config.toml
vocab_size = 2048
tie_embeddings = false
init_std_o = 0.0
optimizer = "adam_variant"
seq_len = 256
Each number is 128 + 32 x the weight over its row's rms, rounded and kept within 0 to 255. Layers, rows and columns count from 0. The size above them is the row's rms in percent of the matrix's.

# layer 4 MLP down (transposed), 704x256, rms 0.0606, rows 485-502, columns 0-127
size [ 96 101 107 102  95 105  94 101 103 101  99 104  99  99  99 102  98  97]
[[103 148 106 217 193 161 173 125 149 124  81 136  72 129 144 162 136 145 193  79 131 135 109 127 103 147 103 120 131 154  87 162 142  93 127 136 120 140 204 134 143 124 169 165  53  98 114 159 124 217  57  54 111 181 113 122  98 145  91  67  89 143 119 137 119 157  96 162 146 146 128 132 108 132 142 159 115  97 137  76 152 134  86 204 105  89 124 171 113 172 173 154 118 133 117  90 140 116 126 157 161 149 126  74  81 175  70 121 146 131 151  88 131  54 156 122 107 113 143 163  87 147 150 113 116 187 113 137]
 [164 142 127 140 121 100 168 138 102 177 113 142 140 130  98 169 153 151  93 137 200 113 111 142 147 118  88 133 103 152 165 156 145 117  78 129 108  80 113 185  79 118 125  57 184 150 130 123 113 121 138 134 112 103 174 154 161 101 135 145 197 146 109  91  56 167  74 153 173 130 133 144 133 120 121 115 132 114  90  92 182 115 138 174 139  67 110 123 138 105  90  97 106 103 146 135 147  93  78 124 108 108 208 114 160 141 118  68 132 120 112 185 247 150 131 142 115 120  78 146 126 122 191  84  92 124  82  92]
 [112  89 101 139 220 163  70  82 165 129 159 105 181  87 164 134  99 142 117 137 153 147  71  69 107 143 119 130 139 182  90 100 110  79 157 152 185 137 168  89 120 106 131 151 103 114 123  85 118 153 103 157 141 127 124 124  68  91 135 158 117 120 143 147 126 125 147 102 108 174 107 151  80  80 125 109 132 125 138 143 119 206 133 149 173 130 166  92 101  94 131 165 157 183  74 103   7  44  99 153 128  97 140 158 131  81 142  76 154 154 161 151 111 167 140 114 120 147 100 153 127 125 104 164 111 168 133  96]
 [112 177 185  86  92  90 174 143 105  64 148 149 161 166 130 146 115  92 112 125 106 142 185 131 130  74  33 120 157 128  72 118 144 108 122 143  69 104 154 109 151 180 104 178 120 134 122  95 170 126 167 180 117 107 110 154 183 214 127  98  77 126  94 138 160 150 180  92  83 173 125 130  74 109 142 125 185 141 153 115 116 215 161 127  68 158 109  67 119 128 161 132 129 138  43 106  60 125 127 160  91 162 117 131  91 121 130  96 121 125 109 112 101  91 157  94 157  85 131 144 151 107 135 116 137 106 140  86]
 [130 176  90  91 146 115 126  75 109  27 189 188  93  83 157  60 112 152 138  67 124  99 133 182 107 102 102 144 190 154  72 122 138  96  75 112 140 134  86 150 134 105 157 128 111 191 136 144 124 157 157 106 181 148 170 117 183 112 110 121  89 149 106 125  90 187  99 129 122 124 117 133 117 122 155 118 108 115 148 128 126 174  96 114 150 134 109 146 145 191 141 128 150 137  98 106 185 135 131 127  62 114 143 149 122  92 195  94 128 169 147 167  86  65 117  60  81 134 122  97 138 162 129 157 177 153 188 169]
 [142 150 125 156 128 178 142 141 112 102 161  73  94 100  84  71  72 129 105  72 101 164 122 121 143 146 161 163 161 108 132  61 136 133 150 168 106 100 116 176  81 184 165 161 111 123 109 167 154 114 116 134 182 158 143 135 153  91  47 195 145 124 128 104 114 168 184 153 189 159 110 132  87 116 119 156 122  94 179 178 150 126 181  72 125  87  97  81 136 166 185 140 148 145 152 106 123  94  76  43 117 136 106 148  97 128 145 120 155  87 145 134 137 168  94 154 141 130 140  75 178  92 118 102 113 143 129 102]
 [137 122  95 179  73  67  73 110 145 125  97 106 174 132 197 136 109  79 130 123  81 165 152 107 128 158 100 121 188 139 113 157  68 165 163 130  97 184  92 103 125  44  83  97 187 103  92  73 176 131 164 136 133 127 114 134 118 124 157 124 137 130 129 124 110 176 141 128 105 158 134 120 134 133 134 100 131 120 126 158 129 150  97 119 122 185 166  65 124 217 117 120 135  86 202  94  72 116 159 174 133 115 110 122 109 101 101 166 127 147  40  95 157  94 102 139 120 147 142 157 140  76 190 129 135 108 161 100]
 [100 104 158 129  99 153 152 119 126 176  99 159 151 126  74 195 128 121  94 164 131 134 122 109 142 139 162 177 129 117 188 177 162 162  60  82 140  77 129  56 144  76 133 112 118 162 117 154  86 134 172 101 114 136 129 135 169 171 151  88 162 141 128 113  95 127  77 164 130 165 121  83 126 169 142 112 153 137 156 135 165 146 118 152 182  91 121 158 132  80 135 133 134 102 133 114 112 125 141 134 163 139 161 195 155  75 173 104 130  93 116 118  84 134 116 119 108 106 110 183 105 112  72 117 176 181 185 173]
 [ 93 135  87 128 159 160 193 137  60 106 136 159 157  97 134  97 159 135  81 110 109 134 110  98 185 115 138 112 165 143 152 155 129 126 173 117 138 163 126 112 125 138 113 131 188 170 102 135  76 128  95 110 138 108 144  59 201 106 160 173 172  76 163 151 103 135 116 120 119 167 122 122 167 107 127  76 119  95 163 142  86  51  98  78 143 166  91 150 136 122 152 103 147  63  81 171  90  96 112  92 146 111 133 157 155 190 149 147 133 149 155 149  50 144 132 127 171  98  70 175 147  81 168 123 112  60 138 157]
 [ 96 100 141 209 175  79 140 135 152 203 138 144 100 118 168 114 202 148 149  77  90 116  99 120 205  52 145 105 140  65  71 142 152 139 143 150 154 118  79 142 117 122 128 148  80 171  60  93  97 160 143  85 211 139 145 168 129 166 118 124  51 102 132 168 118 108  95 122 128  79 148 165  92 131 107 124  96 136 150  88 108 211  99 133 141 107 115 172 152 132 145 130 167 106 133  88  81 127 120 197 155 199  46 123 145 137  81 110 126 145  88 207  79 150  52 142  94 128 151 157 154 123 121 107 151 135 162 168]
 [182 120 105  79 154 122  89  78 180 185 135 134 155 127 113 177 112  98 165  78 129 128 146  72 114 121 120 177 173 148  89 103 114 123 107 195 100 133 142 193 169  91  96 131 145  74 111 124 193 115  78 156  94 105 139  84 126 115 147  91 105 147 117 122 126 175 132 176 106 121  92 118  94 146 159 147 191 158 140 201 125 121 145 128 207 129 130 126 124 150 146 197 102  74 132 153 157 133  85 115 116 162 130 180 141  72 111 132 142 116 102 101  70 141 144 136 138 101 144 144  70  74 122 108  94 173 165 114]
 [119  99 134  85 132 188 133 136 151   0 113 105  98 176  97 130 145 148 110 131 108  86 150  77 178 123 166 171 169 133  92  70 161 140 139 152  37 152 178 157 143 117 160 135  75 138 104 167 144 117 116 139 110 144 115 140 198 149 135 172 176 131 121 103 123 148 131 151 136 128 128 122  98 111 147 121  90 164 112 100 140 113 159  74 134 104  98 124 107  64 105  95 146 132 116 163 103 155 158 129  96 116 106 134  78 128  70  75 111 126 154 174 153 114  97 156 149 109 143 108 138  92 108 156  71 104 115 119]
 [104 144 133 157 139 155  92 132 173  99  97 163 106 120  92  87 104  93 111 127 176  98 146 154 183 149 181 175 169 105  79 107 154 147 151 132  81 131 136 105  66  87  51 118 139 100 116 126 160 175  93 115 151 226 122 100 131 196 153 135  87 170 123 105 120  73 133  80  93 115  78 114 151 103 112 116 175  72 129 115 126 128 121 127 153 167 112 137 143 163  67 160 120 124 144 151 112  71 108 157 161 194 122 196 104 151 139 172 155  98 127 119  87 122 102 133 123 122 115 149  94 171 143 132  73 129 146 154]
 [170 107 124 130 118 114 140 171 196 162 158 120 122  87 104 150 105 137 108 106 143 113 129 120 178 136 150 107 147  80 121  88 136 146 148 123 159 180  48 162  93 167 133 133  94 130 126 210 111 155 151 119 141 141 105 135 111 128 153 180 153 147 113  95  86 134  97 104  94 112 178 132 126 145 195  91 103 161  88 123 115 171 153 129  52 172 141 124 137 135 124 100 149 183 139 116 127 118 129 173 114  98 123 112 107  95 104 129 115 146 172 113 106 146 125 169 101 140 147 164 153 167 154 172 100  89  94 141]
 [ 87 173 120 177 147 120  94 161 101   0 119 110 120 126 111 223 169 133 135 132  89 126 191 133 126 109 146 144 105 185 134 127 146 116 115 103 113 160  85 114 141  55 151 176  86 148 119 114 186 173 139 115 136 206 132  73 126 104 150 128 157 148 113 133  80 131 196 187 104  84  90 122 189 134  96 158 136  92 141 131 125 131 107 150  74 109 110 174 111 127  93 159 127 165 134 136  97 161 103 127  87 127  85  92 144 142 187  69 178 107 134 156  38  72 121 146 121 133 131 147 149 136 123 165 107  88 137 102]
 [165 135 106 133 131 138 152  67 153  65  73 181 140 111  88  93 155 134 187  69 128 146 104 122 131 126 141  85  84  87 119 124 191 175 126 156 172 199 136 155 123 138 199 152 128 128 114 110  59 119 169 123 155 146  89 100 170 169 168 156 126 138 145  81 138 157 144 164 146  86 148 119 119 113 111  80  81 153 126 164  42 127 179 119 106 123  98 118 157 114 139 131 122 161 128 175  85 125 103 169 184 147 133 106 146 127 109 120 129 161 139 118 154 120 108  95 132 169  87 112 113 120 111 175 124 119 107 115]
 [122 104 127 165  97 132 187 140  61  89 103 106  75 128  80 134 109 105 152 158 108 156 130 161 136 169 147 134  82  81 156 162 117 156 140 145 150 156 181 173 111 101 149 108 143  57 142 121 126 120 110 127 149 144 152 163  74 142 168 126 145 108 117 134  75 144 130 170 143 100 119  57 150 122 106 139 167  89 113  86 132 199 150 126 138 124 154 167  87 159  91 120 169 142 144  61 168 192 128  98 240 168 106 110 107 130 120  63  95  97 169  81 137  98 124  97 105 138 100 118 151 116 103 134 173 123  55  98]
 [192 165 140 102 173 112 173 151 107 212 109 144 130 136 113  72 150  95  84  98 100  93 162 150  88 151 137 147  92 145 135  93 137 139 198 108 107 128  79  93 200 220 144 111 171  99 136 109 130 101 121 149 107  95 160  55 121 125 110 150 121 125 176 105 122 128 141  93 137  85 168 141 118 136  90 182 101 109  95 143 122 116 103 144  98 127  94 124 149 141 179 149 151 163 159 132 142 159  98  84 102 130 117 116 168 164 119 129  71 122 156 135 212  87 103 119 120  57 131 159 189 102 135  71 137 178 100 138]]
# layer 4 MLP gate, 704x256, rms 0.0669, rows 486-503, columns 0-127
size [105 111  96  93 106  93 101 102  95 103  98 104  95 105  97 101  96 103]
[[146 127 106 184 169 110 112 139 109 124  95  66 137 159 134 195 134 133 169 116 161  91 142 140 145 150  71 141 133 124 101 110 106 145 148 137 111 144 113  90 145 124 110  76 120 169 105 122 176 115 126 115 137 114 161 197 174 115 137 170 164 126 114 120 121 138  87 195 116 167 153  89 140  92 116 116 107 112 161  88  45 156 127 179 130 133 130  92 116  97  91 202 126 163 193  82  68 124 166 100 149 157 139 137 116 127 147 106 118 101 194 135 155 137 125 154 116  88 180 141  84 115  76 128 119 157 137 100]
 [100 114 103 189 157 109 107  72  81 143 123 142 122  93 145 135 117 182 142 103 149 134 139  86 156 150 109 129  90 172 136 118 185 103 135 167 149 144 156  54 118  72 135  83 108 138 113 141  82 119 135  95  99 138  93 147  86 115  79  89 141 153 122 182  90 101  99 124 143 148 106 151  90 117 202 127 112 127 129 136 176 116 131  88 110  57 132 112 148 111 131 158  90  70 114 138 127  97 148 194 162 114 130 135 176  90 178 146 140 159 186 121 108 113  80 140 106 139 164 162 175 142 138 126 117  99 123  42]
 [162 129  71 117 117  73 143  93 148 104 155 133 130 168 138 135 129 157 117 133 119 108 120 179 112  97 163 126 138 122 126  91 246  64 141 134 175 109 187 140 142 113 137  80  94 119  98  84 188 125 177 114 119 119 106  65 102 205 159 100 105 195 113 181  87  96  73 186  54 161  90 141 116 126 127 132  67 146  71 158 182  67 153 132  78 145 142 151  90 155 149 170  65 125 145 137 123 147 163 114 125  73 164 121 103 109 175 108 209 136 154  91 139 182 112 158 122  75  98 149 136 122 161 123 139 106 102 129]
 [137 116 116  95 126 131 160 116 125 112 116  68 214 157 132 179 125 104 114  71 127 142  73 160 118 100 165  10 111 105 125 120 124 118 125 150 162 130 149 156 113 103 102 172 163 142 150 152 141 152  84 155 157 146 131 113  74 119 116 113 161 126 139 125 156 156  78 148  90  87 162 159 134  83 116 100 134 161 113 105 148 139 158 124 127 122 146 125 156  90  89 137 125 185 137 180 111 193 119 124 187 131 159 132 177 139  73 154 164 115 115  59 207 149 133 146 189 118 133 136 124  71 224  83 143 136 150  99]
 [118 150 101 145 135 110 159 108 163 135 179 120 163 191 189 119 137 150 185  62 133  78  92 134  39 149 103 125 161 102 119 110 115 131 119 155 149 138 175 130  98 134 146 135 130 130 118 104 149  97 108  83  86 138 130 157  95 123  71 195 124 137 148 141 104 119  91  92 110 143  63 102  98 143 152 106 144 143 146 101  79 108  54 150 137 133 184 134 149 133 105 102 195 155 158 134  94  99 116 157  81 193 115 141  76 106 139 173 102 131 155 122 145 103 155 107 200 169  88 141  80 117 122 139 201 148 144  85]
 [199 137 111 104 111 106 139 101  99 138 155 144  85 135 132 151 136 143 102  65 157 132 142  72 160 100 185 137  80 172 122 120 124 146 136 140 137 168 118 180 107 127 148 126  82 113  89 146 193 114 129 123 103 164 157 142 146 172 115 122 133 110 156  90 116 101 147 123 161 109 163 139 126 115 121 137 125 133 111 143 149 120 162 126 119 171 164 141 138 143 165 147 134 154 102 136  96  97 202 147  86  63 144 112 139 105 118  76 141 152 134 186 110 124 143 149  79  88 178 157 113  53 163 131 151 174 157  95]
 [ 68 198 112 143 143  84 108 187 139 131 116 117  89 132 109 181 129 152 124 144 110 133 106 164 170 130 108 144 102 156 102 113  66  73  92 161 117 118 156  68 108 158 118  85 113 198 110 112 189  47 124 142  71  52 108  66 145 168 153 123 182 138 130 130 111 106 133 124 191 134 150 175 147 115  72 120 137 144 123 169 144 180 150 136 102 193 149 151 213  97 134 143 142 168 162 135 141 132  69 107 130 111 141 138 118 160 127 113 110 163 160 120 151 155 162  64 150 113 101 162  96 114  91 167 160 117 153 104]
 [129 126 107 147 178 135 100 147 128 145  99  96  59 142 159 117 190 106 138 156 140 181 119  63 113 133 142 111 141  85 155  89 126 168  91 142 130 164 123 107 141 123 197 170  65  99 116 123 116 131 153 142 113 122 129 167 140 131 145 119 134 127 109 114  91 132 149 155 166  92 138 115 170 119 144 184 100 116 175 100 118 151 167 172 159 116 152 167 149 135 100 162 119 124 196 103 177  93 138 187 147 117 173  81 148  98 149 110 175  83 131 154  91 110  94 177 163 130 109 139 163 132 128 187 126 109 118 193]
 [ 74 155 139 154 155  44 133 169 165 148  92 129 148 117  83 152 115  94 125 144 154 144  92  81 133 154 147 131 132 110  89 141  70 132  90 167 188 149 160 108 103  87 161 182  93 117  59 117 119  96 181 133 102 130 153 142 142 155  93 120  83  90 109 159  78  82 147 107 118 159  81 157 100 102  97 145  98  94 112  93  87  85 190 123 187 109 150 101 157 196 153 109 167 129 147 127 136 101  97 157 136 132  98 132  61  87 129 182 144 125 150 110 106 145 163 124 127 111 164 100 108 146 140 150 122 148 158 100]
 [ 96 132  96 146 159 112 171  86 129 142 153 195  92 144 136 154 124 112 114 148 123 118 103 133 153 110  73 137  87 104  77  75 152 115 115 115 106 135 132  84 179 117 117 152 163 148 147 140 156  66 101 117 142  76 168 119 110  80 148  83 111 137 150 191 146 182 157 153 153 139 108 126  69 108 123 172 153 142 108 189 158  83 119 157 126 126 198 119 117 112  72 171 169 155  93  77 122 144  25  71  76 164 120 141 134 144 145 168 114 138 100 121  76  94 131 162 143  83 130 152 142  78 139  92 131 141 183 128]
 [104 142 143 177 112 197 194 117 104  99 131 112 171 160  58 188 143 195 121 186 145 151 155 130 111 118 127 148 116  53 141 132 120 147 100 129 106 189  98 129 152  95 131 137 101 163 125 116  65 149 151 126 107  66 103  94 132 107  93  96 110 123 164 148 116 140 139 164  73 167  64 178  80 154  62 123 111 108 116 144  98 137  80 103 114 108 164 109 110  99 136  95 166  52 101  74 101 126 106 143 149  89  95 130 128  86 124 167 118 129 145  99 134  81 194 158 140 161 120 128 130 135 162 168 125 115 109 144]
 [163 162  66 154 180 147 114 157 136 109  87  98  94 146  97 110 155  95 106 152 166 128 156 142 145 132 155 169 152 103 123  92 189 182 131 178 120 133 120 102  82 119  67 122 137 158 139 137 140  79 130 160 114 117  99 171 146 101 140 122 143 174 120 197 110 108 145 104 173 128 112 135  91  88 123  91 139 150 129 168 124  95 141 122  88  72 137 139 138 138 119 109 127  80 178 101 178 132 125 116 172 141  78  99 109  87 187 146  85 112  73 178 116  72 147 131  78 158 131 104 100 117  76 173 108 156 158 130]
 [130 141 127 151 123 109 138 171  95 169 134 138 145 119 157 105 120 185 164 152  94  92 126 105 164 153 103 195  89  71 161 174 146 157 169 124 110 109 162 101 136 141 142 108 104  52 126  96  85  66 111 162 106 146 166  88 121 176  93  57 126 161 143 143 151  98 149 106 139 143 115 148 134  83 106 106 112 216  78  97 137 120 121 144 128 118 103 138 120  85 104 130 151 124 121 109  55 113 146 134 156 133  89 119 184  60 153 156 163 155 163 164 129 160 170 133 118 135  96 146  84 135 174  95 165 123 127 172]
 [179 101 171 135 112 169 127 152 147  88 141 112 156 138 126  88 101 137 130 123 192 134  92 104 144 171 100 135 119  58 107  88  87 204 133 122 159 109 157 156 134 148 116  87 115 167  91 102  79 180  90 120 162 103 101 142 115 136 129 147  93 163 117 104 119 115  95  96  96 135 117 103  99 138 176 149 143  92 140 124 146 113 182 145 138 152 151 132 153 110 131 174 118 174 106 131 127 145  92 146 143 141 125 147  65 143  75 159  99 160 164 181 149 136 148 103 150 150  73  97 139  84 142  94  48 160  99 174]
 [ 85 217 108 170 131 159  97 157 130 140 145 141 158 126 174  99 103 148  98 122 190 167 124 156 115 122 175 198  92 104 139 111 103 131 122 155 117  89 153  87 141 155  77  85 162 163 180 101 133  89 104  85  99  63 144  72 136 120 134 198 126 181 126 132 130 126  94 121 159 180 139 217 100 129  96 128 140 136 106 144 126 152 136 123 103 116 183 123 147 145 153 170 155  70  95 105 114  87 149 111 101  93 133 122 157 124 212 123 127 167 133 187 105 133  98 141 169 123  75  79 115 106 134 119 161  98 143 130]
 [123 150 136 144 135 138 155 168 117 110 174  97  73 150 157 108 114 169  66  47 141  85 159 110 134 147 120  74 114  74  93 129 127 118 128 125 106 163 147 131  69 193  65 146 112 158 163 154 108 150 115  93 115 134 139 144 214  95 136 205 135 133 151 111 200 146  89 182 126 169 102 130  99 129 102 154  58  29 134 135 150 158 127  84 153 141 162 102 155 126 127 145 114  74  73 101  86 137 140 114 116 136 110 131  97 177 129 142 207 169 131 132  99 203 168 119 161 144 127 136 112  82 131 134  40  99 150 157]
 [114 130  99 189 139 133 142 108 219 137 127 106 186 111 127  91  93 148 108 106 124 190 100 145 135 171 163 138 123 140  93 123 146 178  89 157 129 141 100  81 137 123 123 150 127 156 149  83 121 129 102 164 129 169 120 110 123 165 143 165 107 126 185 185 140 147 155 118 166 155  88  93  25 140 107 131 129 134  91 142 131 125 171 142 145 107 167 113  98 138 134 117 128  73 171 101 157  91 156 138 127 151 138 119 138  85 101  93 113 157 154  63 133  38  80 131 113 153  67 180 200  73 129 116 114  73 128 157]
 [136 170 102 161 170 113 104 153  72 131 133 146  56  77 127 161 160 126 171 145  42 140 118 161  79 103 162  86 139 153 117 120 184 110 155 178 109 136 113 119  51 113  81 161 123 103 100 180 174 154 143 149 139 123  95 119 175 173 134 126 171 110 164 166 164 161  47 143 118  64  94 157 105 150  99 119 155 119 174 168 134 119 131 175 150 171 157 139 159 179  88  97 133 110 158 138 112 128 126 117 148  91  73 197 123 110 136  81  97 180 190 134  92 178 178 165  74 156 124 160 140  90 145  81 164 136  89 107]]
# layer 4 MLP up, 704x256, rms 0.0633, rows 486-503, columns 0-127
size [102 109 103  93 104  94 103 105 100 103 101  98  98  97 103  98  95 103]
[[132 160 148  71 125  87  92 155 107 102 163  73 124 153 167  80 104  93 134 100 141 172 104 109 114 113 159 195 126  93 171  80 157  93 109 106 103  79 165 155 130 129 133 179 113 160  60  99  88 128  84 104 122  90 107 148 131 144 116 149 119 140 126 121 105 111 109 130 139 157 118 158 185 144 148 120  85 167 119 124 192 142 152 118 184 147 120 159 102  98 185  91  89 120 109 132 154 171 213 134 150 113 112 130 176 132  90 146  69 216 188 102 114 171  84 139 174 143  58  98 138 168 145 113 131 147 164 113]
 [174 151 150  78 111 180  82 102  69 146 142 132 159 184 134 165 118 140 174 117 141 122 142 135  78 147 122 131 147 118  92 164 170  87 115  79  60 116 113 115 147 122 114 115 127 105 108 114  79  93 101 117 103 128 142 162 120 175 136 150 141 150 118 139 114 109  81 176  81 171 146 145  84 147 120 100  98 170 192  72 106 222 122 114 122 159 160 145 126 128 180  80 101 120  80 136  91 151 131 145 114  99 175 168 174 138 188 117 165 163  56 106 107 109 143 124 148  97 113 108 176 133 165 166 119 135  92  81]
 [132 114 105 154 180 115 103  78  99 117 147 152 129 137 107 145 134  75 114  91 167 115 129 152 117 154 188 168 129 121 130 127 153 147 150 142 101 116 138 136 139 135 143  88 116 122 123 155 126 147 135 155 165  61 171 180 170 178 113 130 138 104  53 162 150 167 135 125 144 139 115 104 167 155 180  99 142 140 105 116 220 155 119 135  79 104 109  89 111 217 161 125 158 113 132 150 103 149 158 139 159 101 143 131 113 142 158  73 154 182 166 197  82 132 111  88 106 116  97 109 145  99  82 110 134 108  88 161]
 [140 111  92  91  96 123 194  98 199  92 184 149 138 131 164 102  89 144 163 122  68 163 108 122 154 162 157 166 105 140 125 104 165  70 143 126  93  89 138 149 133 160 181 122 130 150 159 151 107 109 139 136 142 117 106 122 116  58  89  59 132  35 131  56 132 168 180 179  98  86 145 171  85 144 134 156  89 164 146 125 131  79 127 143 175 103 135 118 132  69 123 102 138 101 130 122 149 120 157 129 121 167 164 106 101 177 179 160 172 117 147 169 155 104 181 124  67  78  78 123  85 155 120 132 111 133 129 104]
 [145 139 118 144 140 145 137 173 152 126  65 166 130 118 126 174 172 179 144 115 126  93 110 105 129 169 121 180 138 107 109 121 106  76 155 163 103 154 100 162 131  84  68 159  72  93 184  87 138 125 169 119 123 169 136  99 170 182 121 125 152 100 166 124 177 150  89 118 135  84  88 111 173  79 140 126 102 124 210 127 135 147 116 139 110 161 134 143 138 198 106 141 140 105 161  94 125  73 149 122 123 137  43 119 177 159 116 177  80  64  63 126  98 150 188  81  67 141 158 126  99 123 105 116 113 167 102 143]
 [214  86 182 151 149 146 158  46 157 107 145 117  99 119 162 111 172 100 133 147  99 154 155 142 125 127 202 173 104 147 111 125 133 180 151 159 131 126 149 101 146 202 121 119 150 102 137 175 136 170 167 181  87 151 112  69 147  54 140 159 198 141 148  96 139 214 111 136  85 175 149 184 100 105 155 138 126  83 113 112  89  90 124 123  83  69 189 108 146  94 111 128 122  87 154 138 182 142 184  92  67 182 111 164  83  91 195 133 114 161 123 144 141 123 166 168 114 157 123 121 103 134 185 122 117 119 116 202]
 [130 102 124 182 139 131 154 110 117 131  79 108 115 130 102 120 146 139  89 125 163  86 111 103 119 150 183 128 133 122 109 108  67 182 152  92 169 126 105 131 110 134 150 149 101 136 162 125  99 141 132  82 175 117 128 129 103 149 106 152  96 175 159 116 192 128  77 159 117 149 135  37 122 118  88 134 162 170  86  87 130 140 179 120  81 149 139 105  33 135 122 116 112 175 131 104 135 104 123  80 105  61 124  73 101 124 148  98  95 121 127 162 125 112 107 195 101 135 106 114 122 123 108  72 150 132 159 111]
 [156 157 116 112 145  76 109 124 172  65 192  95 132 135 115 170 142 122 136 180 170 148 163 144 155 192 176 131 208 163  41 134 141 134 137 124 108 145  75  96 134 131 183 135 172 141 102 165 120  92 150 118 124 126 172 145 123 161 164 116 136  88 157 144 116  78 134 180 134 119 154 175 115 143 133 166 143 125 112 136  92 142  97 127 133 154 130 106  75 104 184 165 173 128 113 114 119 141 106 119 140 139 172 118 134  89 117 134  75 116 129 109 130 164 125 130 130 173  89 163  66 184 181 137  92 173 119 156]
 [125 116 180 181 136 105 175 200 165 114 121 113  72 122  96 115 130 150 132  93 126 141 119 114  99  71 136 118 130 138 138 165  92 174 115 100 149 105 143 148 184 126 162 136 161  76  94 119 126 132 169 151 114 127 179 141 140 115 146  58 154 136 148  79 113 154 120 132  87 148 113 122 144 119 175 163 123  99 129 139 109  89 126 124 165 119 176 113  99  80 125 112 116 140 209 125 109 126  99 159 146 140 116 142  73 155 167 157  94 113 135 186 141 134 115 178 201 133 109  51  87 100  80 156 136 135 151 118]
 [154 128 125 169  63 159 150 140 170 133  58 105 122 108 143 138 205 143  86 189 111 154 166 149 103  97 193 133 110 143 128 157 120 104 114 114 151 113  93 201 102 176  97  44  68 154 105 153  76 171  97 134 107 157 117 146 127 138 161 161 120 166 118 178 138  99 127 135 110  93 136  97 110 155 133 112 129 122 123 124  83 171 120 143 126  78  87  82 106 110 144 119 182  94 158 133 179 130 102 182 161 159 217 132 135 104 147 147 103 148 108 127 163  98 145 152 170 134 166  81 146 110 193 161  89 139 148 119]
 [132 102 174 160 140 119 123 113 119  82  57 143  77 151 143 146 131 124 140  83 128 134  63 184 123 164 149 123 167  91 143 100 159 145 147 114  93 171 162 139 152 114 125 130 118  66 145 126 128 125 105  77  81 148 166 160 185  87 119 167 134 163 133 102 126 145 146 153 126 111  97 105  70 143 205 151  88 148 100  71 135  88  49  81 169  99 109  96  87 103  89 114 143 153 122 162 121 113 132  62 175 199 100 116 141 163 120 116 129 138  85 160 185 132 137 125  96 122 137 127 104  64 158 142 158 156 133 130]
 [131 152 134 131 163 184 130 167  89 144 121 108 122 119  70  62 174 141 122 134 125  98 147  98 126 114  77  59 164 102 134 110 137 147 103 154 174 118 137 109 148  64 178 124 185 122 143 131 145 107 198 149 148 140 124 133  98 151 132 113 137 141 149 143 108  83 128 152 132  93 125 151 179 128 130 116 183 116 205 143 145 178  99 111 134 152 128 174 134 123 104 157 143 125 108 156 144 174  79  97 105 144 170 142 138 151 155 128 130  75 146 150 175 118 148 149 112 170 105  99 108 105 143 118  96  61  87 115]
 [119 102 161 133 133 136 148  50 106 113  75 106 108 200 122 133 155 124 132 139 120 142  98 147 110 107 166 134 182  86 117 128 118 173 169 138 102  82 195 117 138  70  66 147 118 115 112  99 146  78 115  83 187 120  60 180 104 132 126 146 114 104 131 124 166 121  91 145  94 156 161 124 100 149 119 129 128 109 156 130 172  82  79 142 118 146 128 110 108 177 141 132 122  93 124 132 106 105 118 173 155  96 158 157 146 181 107  78 189 161 117  72 108 130 178 129 152  92  95 126 110  91 102 149  95 141 181 148]
 [125  93 178 112  91 105  87  21 143  91  96 144 164 150 186  68  75 185 106 128 132 173  86  93 128 169  93 105 123 134 153 106  87 127 149 163 109  99 115 175 118 135 125  96 159 130 120 139  35  75 163 153 133 104  82 139 145 129 169 140 103  79 178 153 162 115  67 120 119 172 126 131 161 160 120 105 143 142 169 128 113  87 127  90 141 140 150 137 166 211 168  73 139 113 124 144 121  96 195  90 145 111 139 119  58 153 102 139 119 160 157 117 213 173 147 134 159 161 123  89 134 104 138  90 125 145 150 116]
 [ 87  96 133  97 106  92 121 107 134 106  37 137 137 116 146  89  63 102 146 118  76  97 119 109 167  46  92  80 136  70 139 139 113 169 150  92 154 114 224 125 138 103 110 151 138  51  84  85 126 134 123 123  81 121 106 137 127 140 146 123 111 118  85  69 157 138 194  97  66 181 104 140  83  83 115  85 150 135 107 163 141 101 136 131 143 173  87 120 111 122 124 141 172 125  65 121  97 120  93 177 187 117  85 103 118 150  78  79  58 141  81 123 160  98 118 171 207 130 124  75 134 115 127 146 117 107 155 151]
 [150 146 156 127 161 118 175 124 147  89 125 175 147 127 122 142 156  74 121 154 126 184 124 158 194 119 115 110 118 118  85  83 118 163 215  87 103 120 183 123 173  94 153 137 137  89 156 166 133  94  75 108  59 110 157 171  92 134 131 130  46 126 112 155 153  84  95 178  61 122 139 147 146  65 145 175 149 122 180 141 167 122 127 129  79  89 127  99 123 151 141 154 193 113 108  58 138 147 114 127 105 135  88 119 139 136 161 156  98 167 140 104 127 121 128 105 122  86  95 174 112 160 191 130 161 149 132 143]
 [195 137 117 141 100 127 146 134  60 116 144 111 177 125 103  90 132 122 103  19 105 185 128 219 157 135 142 159 145  98 134  97 145 173 125  83 105 138 104 126 139  87  81 119 183 105 141 161 135  92 112  88 151 106 111 150 173 119 163 141 163 102 175 114 148 102 169 136 123 229 118 138 179 161 133 173 149  77  97 137 125 172 107 121  93 120 143 113 174 127 104 116 201 123 119  64 107 164 126 146  87  78  82 120 166 127 147 117 133 157 106  96 129 138  98  82 104 126 149 120 115 183 104 159 130 117 107 138]
 [112 137 208 164  83 107 146 110 130 108  95 112 129 161  84 108 147 134 154 117 115 179 168 119 129 140 126  74  90 146 120 135 139 109 133  84 109 139  69 135 147 178  99  68 157  69 114 130  83 122 136  78  89 128 146 160 108 159 137 111  90 105 121 145  83 131 118 137 102 130  91 134 118 143  93  77  88 159 187 106 137 151 166 154 115 100 125 149 166 134 124 122 144  92  81 100 108 114 185 127 136 103 130  91 139 160 191  63  75 119 160  88 123 154 111 131 112 123 166 119 182 168 119 132 125 106  86 110]]